python train.py --num_hidden_layers=11 --hidden_size=192 --num_key_value_heads=3 --vocab_size=16384 --norm="rmsnorm" --norm_eps=1e-06 --qk_norm=false --attn_scale=0.125 --bias="none" --init_std_o=0.0111 --init_std_down=0.00679 --decay_fraction=0.932 --decay_shape="linear" --dataset="wikipedia_en"
Each number is 500 + 25 x the weight over its row's rms, rounded and kept within 0 to 999. Layers, rows and columns count from 0. Numbers have three digits each. The size before them is the row's rms in percent of the matrix's.

# layer 4 attention query, 192x192, rms 0.104, rows 0-63, columns 48-95
089:432483497502487511506525495521498502509499469471450479505495504543492527496486439497488456500481486473529476507482469554499550435502487532503498
088:517493477510495494511471499510506503501458463534525554544450503464518509516445494499447503516498464513462487455490509456503475502471476517478507
099:541439513501491528494533500467516512519468527444543524477444519471516486516498511491494491507525533531484545498509534491487535507530514496468511
096:512492488500515473523485504480487533452468546506500495486501487514465478497478517495504531534469489498493538519562465490468534517530488507498471
090:485552534494532505489508496469527471443472496492491506517461524440529487485489489461524491484474516510507510531493524501516477519512529510531508
092:476527505490538519512482544472466469497497519500519501529493467462445548499529434487500489511457438460513503468491454501472505499501508527497484
092:506508493479494497483503519529514490463535464543483527523504529506519444472484470523479493520475505492525455483492474465492522523487507488511515
095:474496468533468484499465488492525546514467474524466504480521541501458528512517539457553473512449495492512493524480509484470463514502518512480462
104:505497501465489531506540465454473524469517536485482475522503481510482479508484473502479492439493477471524499523526431478521541507518463468502516
097:503513457490484546529498519512511532537490451485492484515506500495447485503483465475543498487459560481445519477523484490500492485485501499478513
100:497472514471450523474503490511506492503431519519486472508456487547464479546481494493472498478468476487489473471494487507463541498500541535495530
096:489483468526513554529526505536535479515489498474515462463517493469492522488477539504495491452469530505477466500493530491476510512441488472537508
101:481507471486472478546498514486478488478451521536565508495527521454504495506507453508542512523497446454486484497459490481499479468505471531505489
091:523497503465535471541474529522567480525490524497521484475528486510477462496529501517525511515468516491495531491512511529554521523482503485476517
097:461500476510451512474473512484528499494543496527451478463484456500450504537493495494496462474493475473504517495463493553518542510524476530521523
100:518544526519497499497483476462516477496487507502496500478519498467499457538496497488503505520510520509442530465512464508476491468485480505495495
095:505502537532535540538489500490482486496479460500522507516504504497474520485497509529431512464511493499506531460465506530516466474517497528510500
112:501495444507498513518519495518480521483483480512464501477485522464503501537461520498509483523579492523524473517510531494485463535558511471484519
105:517498487535480536546482469482490504523487486500462483518492491500523465503507459531510498468481493499469490499510538501514530469510544534491513
117:514503508491510455561506531512497483465419467510552504534533496529482454524507520505523486470480476512466511498500501485474509514474543489466545
116:507476496531485489486460537512484451480496483507495480512564522501519500500544501554512545527494513512526536491489493478505545520504461470460510
102:496498491461482528521504502487532474421550479486461527494493477533449558478507511464484511473467470491546499490509552531509512434478477503471523
104:531513509488488498468514530497491507471526494540492523526553497501508500508449503496499496457460480466473508492488512544509532496485457503529501
107:471488522530488496476514494495513491495488501554566515533523482470422483448505501501507501478500486540469522495557470505480500525468480518546503
113:500511546461507540493500500484532529496473529495486468514500478494487499491487536468428501565458473488464477513508493532514461488506492529519515
111:509466467481508478540522511495495455484520510471500474502466474501495516508483435501474474491510505498501480502502468479494553501537528503523496
112:501480499490512510493475489495488478538518531457511492477529483474473451473499515534510499504518557504440516500514509475488492521487460462508530
112:458547507522496486490503497506526502507496522518485500528437486456518462472494504489517485511474499477484476471487485505465450453507492488520485
110:510522548531482546495467512516542512489496485514476522493483485489473485508508466480490509448456526477535450484506497463504498512555499477519504
110:493471477486474501511532510463479448409506486536487523538496473497494516509496494507465488529500489481499490482563506502452513491509514522501484
113:509431484473527465484491528500530489490512489513513536515501474481529509510519533500528511497467568515469498522510523533499521490475500467498459
117:469506507538541577519489499497512505471540542498503491562495540495548471491474468471487510486514504547481477538494473504467490563509502514459466
086:507551515519457488510496540561519486564452499494466503487544509523479517515502525529527495517478492462500545535522461524502494448502518490462517
087:544483498481492493498491545503486446480516506492467491491494477511498525499511529504499488517542504520473481500511560488512509527517518518494509
093:491558498536544521481487520511537506503526530509479506527477524520484474509490526518490520535486479491507499502496488483499444522539480484478499
085:500524505548524457503507460456478498497480492499504468480509493500492533526471480514500510497445480515506506471541541517510469487525553453526520
094:464496471502433490515444542472497517491546494540490475509508451493472510510517514514467481515484477491527485460500500501492490489457493488508499
097:521497562538476518530499555511418469502479487478479513506510503478552506523455500524492505520518490462526513501506473524488495496544512472518512
102:476489519503480541484472498484530516500485551473536485521512531514466491459517486526456485527482528484488551498538494481495499517500492475518484
082:507518463512484515491543482500505475522491498519481492485493490527497541544541491507550493515519471535482517535460498520509505472507529472525491
095:519490519457509434485499517503454469470490504482448478515496554486512524501502481504484523487491487482481512529492493492502506514477500464471511
098:506510489504474472522482502506507510493457476484503469472518548496511502530485500458513503494481481531508502490481504542454514485494478486475499
088:544507509448535515487487539471526459472478502501486501496513480477505497476469562506494514504465515479534559527502477465489543491500480479514526
099:481475492516478523507483534500486519516485468478507502425505514509533523495510480491513450538495448457495469467484472541500489488526515518507518
094:500514504520479517526520479507528482500500508489482450490492528474493484560516481500509494524494522516499472528501528490487548533462527493491514
111:490465503494484498498486520510467509530527503486506483491523487484496550456483491492466483506552511495530482514453525544558533494535487523498462
106:468494514459503521488549507473537471530518507424496482502482541475547509497521460486512490475538502451520507528473470498473486503485480487504490
101:506490528507484511476499535508495529533485493498511495520473530519510479494454489516490491479459452539529487449493476525502482454510555472490529
110:535467523529505493520490450507478495506500505480493505524516526492510510433534535520440541491526533522478511482513501480510546479515548512509494
099:514512472471479512487516516504488508502497483507462461488490448529542524477509478502477469531536474518505534538538489486478497534486491506471468
109:515479525464540469472468504553483486479499483512525488527477498480485498453541517466477512498544483502511469524518494506479470528487545539565501
109:461501490491535531498487503538469513478471504452538484462519511484486493542524528501452516484503497501569483518530546513499488544514433469499450
113:460498513496500533507522512542525492492508526491525497504508486532494504538482545500512483551491525489532508484504500461494509493496508492551451
111:515483483475514513487466523537489480474508514464487484520521534511477486493511509512505499500458550491534548535515511496480490497490508525521463
100:537483530490508501523492513487517527533495507488522495476516479486521507512513521495438482472465481464487493459490528490480490471514517466483542
103:521518466524488547536545473503524435467489491501473477515488514560527519511469508489475532499514489486536517487486510552506529508476507518489499
101:538492487543528532517491459481520506481458559521492505472497506489483468476486513509486499551527491496509531448484512504503522511537478515527541
117:554503526487516476520479491534473569479490514535467543457501488484443524507501527532524531528514505483496542527498528487507482503438516500502481
112:526526511501536476512488535449445510480507513481522497538489493503479473519484501509485533521530468489462541527465509489528471507536477535521473
103:524540488492498498479529481483525510526497477501493509533486502466455496500515501519528481556506489532472464504466510490495486529520510498471480
114:459498520509487476488503507466532517492554515536467496470450505484540490490492462521499493477510481499513506521525485524501476481479482504481557
109:495488489470502501508502552501500453520457489504514509483536479480467522514538511508471475489495541511504482479506507509503517541475540475515481
111:512479524486481488537473488475489474448487506508516508481516512500503487548479442520472509536470520480497489446490466490499487489510463509496481
106:537492512462451542453514448500459445552522439489459525512489511491505518490488486472536499526459489542482491522500544495539520495509489474534466
# layer 4 attention key, 192x192, rms 0.105, rows 0-63, columns 48-95
092:531439468500500498480488531552475556482487490521472476519517519511481493497550523519514471454498500493504453528541507501497531477483495498493489
083:460524452484457518540461503481474473500457480493475486552521545480510498488480484504513460493513510497485504551481499510447516485469528552495503
097:525439479500498576510486452467501541520515509481567512512483501452495506504498491524495496478498517510479506476477503475474479549529529466517507
091:489436443451485440532499463514473517472491474533536491487479495481492506495492504473481520531459496502471520461542515467524459476521480525490485
090:502544480501503516494510526503493536474472493497484514494536477504483490483529509518508486490455497505506514511489485472471511510514521476573467
093:472531483483567499505517552530530452461490484482493473483515494497471524505552486492469475521520497508518495486523497570474503514472481523492470
097:517496479503547479488508509537501507496498470555530500528520522478538478490516458500530544499505527488489482522494508515531525589466520509525538
100:501469539547510516508499466518504517485451493483506481450508545484485463507507498489483483488497485503494490545513523531499463521497455558523488
099:535480522468520505504542515472471538505485519477500473523472480522499467506477506516491543440500485531550486533492532491501525544510465511527486
091:516511480491507522492552512462494539528547495492512468477516549514482485508509529519516495494488524473461511553500483453471503512507529545487530
097:476531479501442445473523455515513479516516511510506485490546459489468489514496528476477502454485478498427516493445469485490538493506552516478484
101:479488532502510540492499539509537509510502480498471456494496497486483531507546543521529483505485510495492486489489495481521519482476507486516482
105:451494487461505520526508533480508501504486511508495500523538472531490521511490423529504497497501508444525470489487523472476548542489489518493486
103:524510473490495505497522493489559528531521497523511515491514513509523502517518540483524516545468475505484461486499459476477519519479504446516494
118:502517498475487508458499492486477495467516512506496540496472453514433504508540446530493525527537504483446479470512507500560497535512512489500460
101:517489505479533463489479498512521507521465469501512499510518493472481495516479535501486496527507524480458538475558523474486503482503478495485476
107:548476520488550517543511500501491504539482529536516517528500494486478513518503490486508483508491483504478473509515528512513509559524538500525433
101:546452526510491523491497525554467504477484472512471503528517509457483511538492502513502502545502496540504450498526531512484504523528499460515515
099:518490453510474492536484456533515503466468503517482510504517528490524503507539495525516495488487526521497521493538492498534512472477513539477496
109:502517529520469475530499505516518517468447461512527480504525498543489491510480509515539512509485480485462542463499497539469525502501533466504572
113:531454516512441498482488487527498457489524474494528470528499483482520477469518497522459510562487476530523505472491494548516536520512441540477543
106:530489471467506511548491495495532436455508517473471537465514472550480525520515522498526504461492463477521515496512513503505482476511512509449492
105:525519516457495495479517475509503508453545498567506491497534504469513504503473505546524477447494493513506489485525554544528507506526494496541483
105:443543534523505479520501490521485508467520492521500482506530506470491522507530487530503519501523463502506515479518510498490523521479490485506452
105:529505556471513515509486487518503476506468525517502506468505490437501502513480531464482519522517497521464458561490544475510493502495513509457512
105:486464464466496495518520510491520453487488479501512540512501495485473510490491463484508480473519530485525507496496495444524543517495484507521511
106:475471529495504553493495456485495504543505520479530522471502501462477451474476515496468484476519492475457532460503493536471483477522454474473512
105:466536506518502444499512528519505483491497502455491497540485514517502479512494517501494515518486535494474497470525491510499461498508524503504451
103:514499522511444520523470465539550497499485504510512522500492522498491468497480558485528464468504545485494425483542518456525546501531496476473485
109:497507512505485456533509527474488485445519498516488531526502486494531535512506445482455502520464487455487493507521506459478517492531526466484476
109:471470469497527509473527503492543509526548477502477503525535499503524566493556537493561508498470506467500519495568546487492521507474512499511508
113:487490498499532580506494513493494534461509504520454489533586506505544506495438493482515513525553510529488476504467492505480524549526482522506496
093:486569504495483511497497537543509462558481490496475479511529498534475520504493506562497452493475497475512512512519472538489476452475495530451508
105:472526513526489513493516491469514474488487534464480514479466457494510488468484519424444500523486474525451448440473506496500486469524524509530490
091:489465457537516493511502568507491515530539474479525497512523527523514518560433510492543475518530515502479511572546508481455472513519513468471480
087:503510542525520462514522512447472530501452532474512468481540512501440491556512539520493470520466485514540517496554515481488467458513490477471498
097:510491525522496538509457513520462509476521522525476460485505475486504472518515518500474487550497506508498520558552496482475508488484526479524496
100:488476481549502484504513522469492503557476500471492488546514499488470547493493493513524512524513509467510491483462494490525468509497547435530517
093:536520493487483521521464502495517487483489476493505598538499478506528449512500485503490518524462511486507494479513522529511474541525534474483530
091:488527512492523534458487474513526471527521520482509462500487534512470513483528496467528508504497481509469491493513497481498486533474501490526500
100:511532503487516513467485512486487510469508490496465507516509507504499480499495457487497478504490430464523472492513467476491531488502469462470500
108:444499484490471485502502481499523495496499541470522483506496551520516524506542482503504531544509483486482473494490543489519464551452490453498477
100:527467511457525505469524496484515510517496522517503515540467501493495524499493556497505548531491539503512520510512516440570503535520465457510568
100:496447521528537545510474502505486497473476482487509525491471494509510501455476462475548482514484483476555471457544491528525451501527515475522536
109:480505480514465488501512448527501482536533543525501502485495512459502500514535480502498493559506511516530456527482492511481529486448484503474500
101:485502513481480487486460524505469522481497512499529501487490487475507487481533488476525502546504468497495512528492504531529523476503483523461451
099:511505498500494474490482493490494454520521511446522479531475529526488468522474477480537495466458535536465511563533495493514496518497543542475471
113:483547488479480493495516490525499441496469469494519486503509522471482477511538499483484517495492497485493514519484529538510489531527527482495491
105:520454488520533454523477537559539490472479499498505470530515540479509492453548539502464527502516474516466484505496470487490526498543546510531506
104:466544474492483482519482513534520445538437472524490518476504472488518502479481455505503464518521510480492513477504468524454474520472452535491493
100:488514476470478494489511496482520507502524478499546517488497493461473511502532487462480533525542475465472508515476500493458513470501496506562488
108:510495491471501508491521507533506522470483475480513501431484469448507469507520543481451518499486486491542471529495512520494481508503450465482475
106:501498535533444544526502501512455505463547538467510491496492494518531488498467495503484492513471505434545509508485488493467489481470526486485514
105:521540510449489539514479520518494498458496504504497428497517517530492545483500514520447481524511527491502538507502508486482482464477457494507460
097:563530559491521484520496553481498501485466517496500466454496485537511524519479513520497450499479493476490513477479546489473471481501552482494546
100:515529492530478533520555504481537447475490515529492526522494496536519486474481477515481478489509533512507483504467518529495547487501535531503451
102:524495503534527493506511467473502489498471536526522473488512531509504472498494525523476526542490541505532522495511529522507521518521500484495494
109:538526512514494496537479461501459557469500496498476529476506484454482514473514489568547482544538483477526493512502486489451467508460512494530526
113:504520487512534486504481535494471494493504548518515529510495505481466493509511538499515521497543507504482548547485529504474472533529486482513492
098:524516536524474501465541447483516487504506502500477527523482497422491538483529505510513462549513479510428507506480510505506504516461501465470503
113:472499502501500491466483502464525509466534492525518495492482515518517480496522502509527504488527507500483482542518486479510501500487487476446546
105:525504499514446506497486510454536530547461495502540512515497506480516525507488509511490497512466519513476484506495445518505469507506507487537510
109:529492529495515489541495490485484463439534535507540515512505523476529483586505521509520455529508516515504501539480489477503528511495479507485502
104:533520553451496514450519472543458488542488472461452491491505522523555514493498487513556510505487464532533487544509523457519506516494515483516462
# layer 4 attention value, 192x192, rms 0.115, rows 0-1, columns 48-95
108:519532459537490486479517497489565475498458481534530530483527468520481532504528498532510506510493497511455544520482480461486513513459523485510539
091:450519533470475471507540552503504508458478493462494520517472508488500491507490472478509515490527509501532528503476531496494531506495498498493521
# layer 4 attention output (transposed), 192x192, rms 0.104, rows 0-1, columns 48-95
099:487465553458507536529479495497440526487531511474466461523477530478514485496502511454482477483488495479547461457523497507517492478518473498498465
098:525472465535501552492455447518493518511510521558501466481533473511496482490506521497507510513457493494462501489519485531507480492489456486525482